config.yaml
d_model: 96
head_dim: 32
d_mlp: 256
norm: "rmsnorm"
norm_place: "pre"
rope_base: 10000.0
init_std_up: 0.0439
seq_len: 1024
Each number is 200 + 40 x the weight over its row's rms, rounded and kept within 0 to 999. Layers, rows and columns count from 0. The size before them is the row's rms in percent of the matrix's.

# gate: layer 8 MLP gate, 256x96, rms 0.16, rows 139-143, columns 0-95
# up: layer 8 MLP up, 256x96, rms 0.168, rows 139-143, columns 0-95
# down: layer 8 MLP down (transposed), 256x96, rms 0.116, rows 139-142, columns 0-95
gate139,085,163,237,209,178,196,184,198,172,176,258,142,151,185,203,258,201,273,213,186,238,226,148,129,239,175,247,199,178,291,156,194,177,160,210,171,232,159,222,227,205,218,187,205,233,193,185,252,138,170,134,151,207,182,214,182,264,167,219,218,201,210,188,271,201,196,259,200,169,261,150,169,220,212,229,216,144,251,225,170,152,112,143,142,161,275,186,164,172,201,209,176,107,291,242,235,258
up139,086,215,119,213,198,280,202,187,227,268,171,146,251,179,213,188,261,234,185,154,173,178,228,196,255,241,251,140,230,186,167,225,181,189,244,165,188,119,249,124,189,202,154,188,149,158,171,178,226,227,204,207,162,194,191,209,196,254,177,170,148,159,207,189,147,198,209,280,218,169,226,133,177,176,141,208,161,172,161,112,242,160,199,214,223,191,179,129,94,168,226,266,158,147,189,216,152
down139,108,208,163,219,178,158,225,297,210,212,188,201,179,187,192,197,139,193,277,229,260,258,177,228,213,163,189,179,197,145,219,243,147,129,164,155,154,261,213,180,210,191,171,233,240,209,207,208,197,204,177,196,186,216,203,184,237,255,169,328,186,292,183,193,244,209,252,187,244,221,185,232,198,162,209,233,190,86,261,192,255,193,232,210,144,197,148,249,228,155,162,141,187,254,199,171,119
gate140,098,158,173,234,108,163,202,141,215,269,180,190,225,220,231,205,158,267,187,206,192,194,233,151,288,230,169,179,291,206,205,150,157,241,236,156,147,225,178,244,115,147,206,185,198,219,105,227,190,207,269,208,155,151,209,166,244,237,236,183,255,225,159,189,150,215,190,155,156,150,126,182,189,199,158,223,185,173,203,214,256,220,285,251,189,224,167,168,221,190,155,170,249,159,226,165,196
up140,095,198,170,234,196,217,170,224,236,263,218,144,214,187,132,252,224,251,223,162,151,186,196,165,182,151,235,215,212,166,213,121,173,234,223,209,260,195,78,242,167,124,227,145,199,198,135,253,173,191,209,84,228,215,207,204,192,182,204,263,216,237,228,181,164,185,255,204,211,223,155,163,185,120,178,262,220,224,205,146,149,157,175,233,212,88,205,199,202,177,219,138,170,214,180,223,177
down140,092,176,165,221,193,230,262,146,158,194,177,235,169,265,199,170,124,217,185,129,190,196,227,191,262,212,178,190,149,238,177,206,218,120,202,227,165,164,235,192,135,213,248,242,97,271,144,159,229,186,217,294,194,200,247,170,200,208,192,191,173,235,194,111,173,199,192,186,127,162,143,210,201,178,192,170,223,134,205,234,226,237,285,234,169,260,150,153,183,166,160,174,203,160,191,185,270
gate141,083,271,204,240,214,231,208,153,179,179,306,222,147,224,171,250,227,229,240,201,188,115,188,223,213,152,203,146,179,225,142,222,188,177,141,262,202,236,207,166,226,220,165,141,200,218,184,191,233,185,229,131,209,185,227,291,230,157,203,251,203,192,252,248,197,241,162,187,127,250,156,227,123,192,220,157,167,189,263,223,252,156,155,135,205,192,149,145,241,147,264,236,165,195,184,253,177
up141,102,224,181,228,207,177,173,220,256,180,290,142,137,279,163,229,204,160,200,197,183,136,171,165,265,212,226,259,200,159,154,145,177,180,112,165,204,207,192,194,186,136,233,208,206,227,181,189,200,148,214,161,191,205,202,144,228,142,256,128,278,172,222,203,158,167,211,191,177,194,160,189,151,245,188,103,210,155,246,226,262,192,150,151,226,249,218,262,142,194,225,263,134,225,165,185,184
down141,070,197,225,203,223,204,244,217,210,161,264,227,280,180,143,212,212,237,189,203,184,304,287,231,192,218,142,182,207,267,255,249,226,214,306,163,272,254,241,209,258,187,212,182,213,216,180,160,212,228,159,268,134,195,210,138,156,190,207,200,152,172,245,174,267,220,171,141,194,172,124,236,210,218,230,155,232,249,221,201,168,193,219,240,196,147,197,195,151,191,159,294,230,200,185,212,223
gate142,109,158,177,205,236,161,206,127,193,202,229,225,214,241,168,168,197,160,93,200,223,229,245,142,150,271,168,211,170,207,220,161,118,179,193,146,183,212,191,181,170,195,175,266,186,229,211,264,213,324,188,240,163,215,269,164,212,205,138,269,170,210,135,270,151,179,207,215,188,214,186,203,178,192,234,195,177,203,221,116,218,224,180,232,209,196,235,233,168,186,210,100,145,266,161,158,191
up142,106,172,261,158,177,189,212,233,215,186,207,208,192,130,229,279,233,183,229,234,170,174,286,142,168,144,183,201,283,244,214,191,294,227,152,213,216,156,197,210,220,219,170,145,142,84,240,197,81,181,231,253,234,143,168,160,157,222,221,236,216,207,235,223,210,195,249,241,210,150,190,193,157,211,198,190,278,170,176,197,206,188,232,182,190,254,163,239,193,287,191,218,197,154,209,188,181
down142,110,195,152,212,163,219,200,223,198,174,236,255,208,197,176,140,201,220,208,180,175,197,195,253,154,204,203,176,269,272,181,187,280,230,157,182,217,230,143,237,245,233,213,193,221,186,267,132,235,195,167,155,197,203,148,192,185,235,125,184,157,240,264,132,249,199,215,226,320,248,203,184,145,197,135,161,238,211,172,208,210,192,181,233,172,194,214,252,162,287,163,308,220,148,184,217,134
gate143,098,162,201,99,185,205,200,210,122,171,176,201,219,159,156,224,163,140,215,228,148,185,170,199,270,236,196,195,208,192,255,225,246,248,261,199,264,131,150,177,118,192,251,119,227,162,180,224,210,282,198,233,200,224,269,149,203,221,172,255,189,165,185,203,227,218,193,243,221,210,213,229,233,159,126,169,238,211,204,154,131,188,177,199,174,195,241,163,180,267,198,103,209,243,191,176,277
up143,104,222,229,174,253,116,280,230,200,171,259,159,213,243,244,227,212,154,237,196,156,184,199,227,130,174,270,150,194,197,224,143,194,179,222,169,273,255,219,261,246,104,248,193,188,171,216,205,178,199,198,214,226,165,136,172,178,159,241,176,146,192,271,176,204,215,176,185,134,257,140,157,156,183,167,180,181,261,147,119,212,216,182,227,243,180,155,257,147,225,194,239,256,193,219,239,181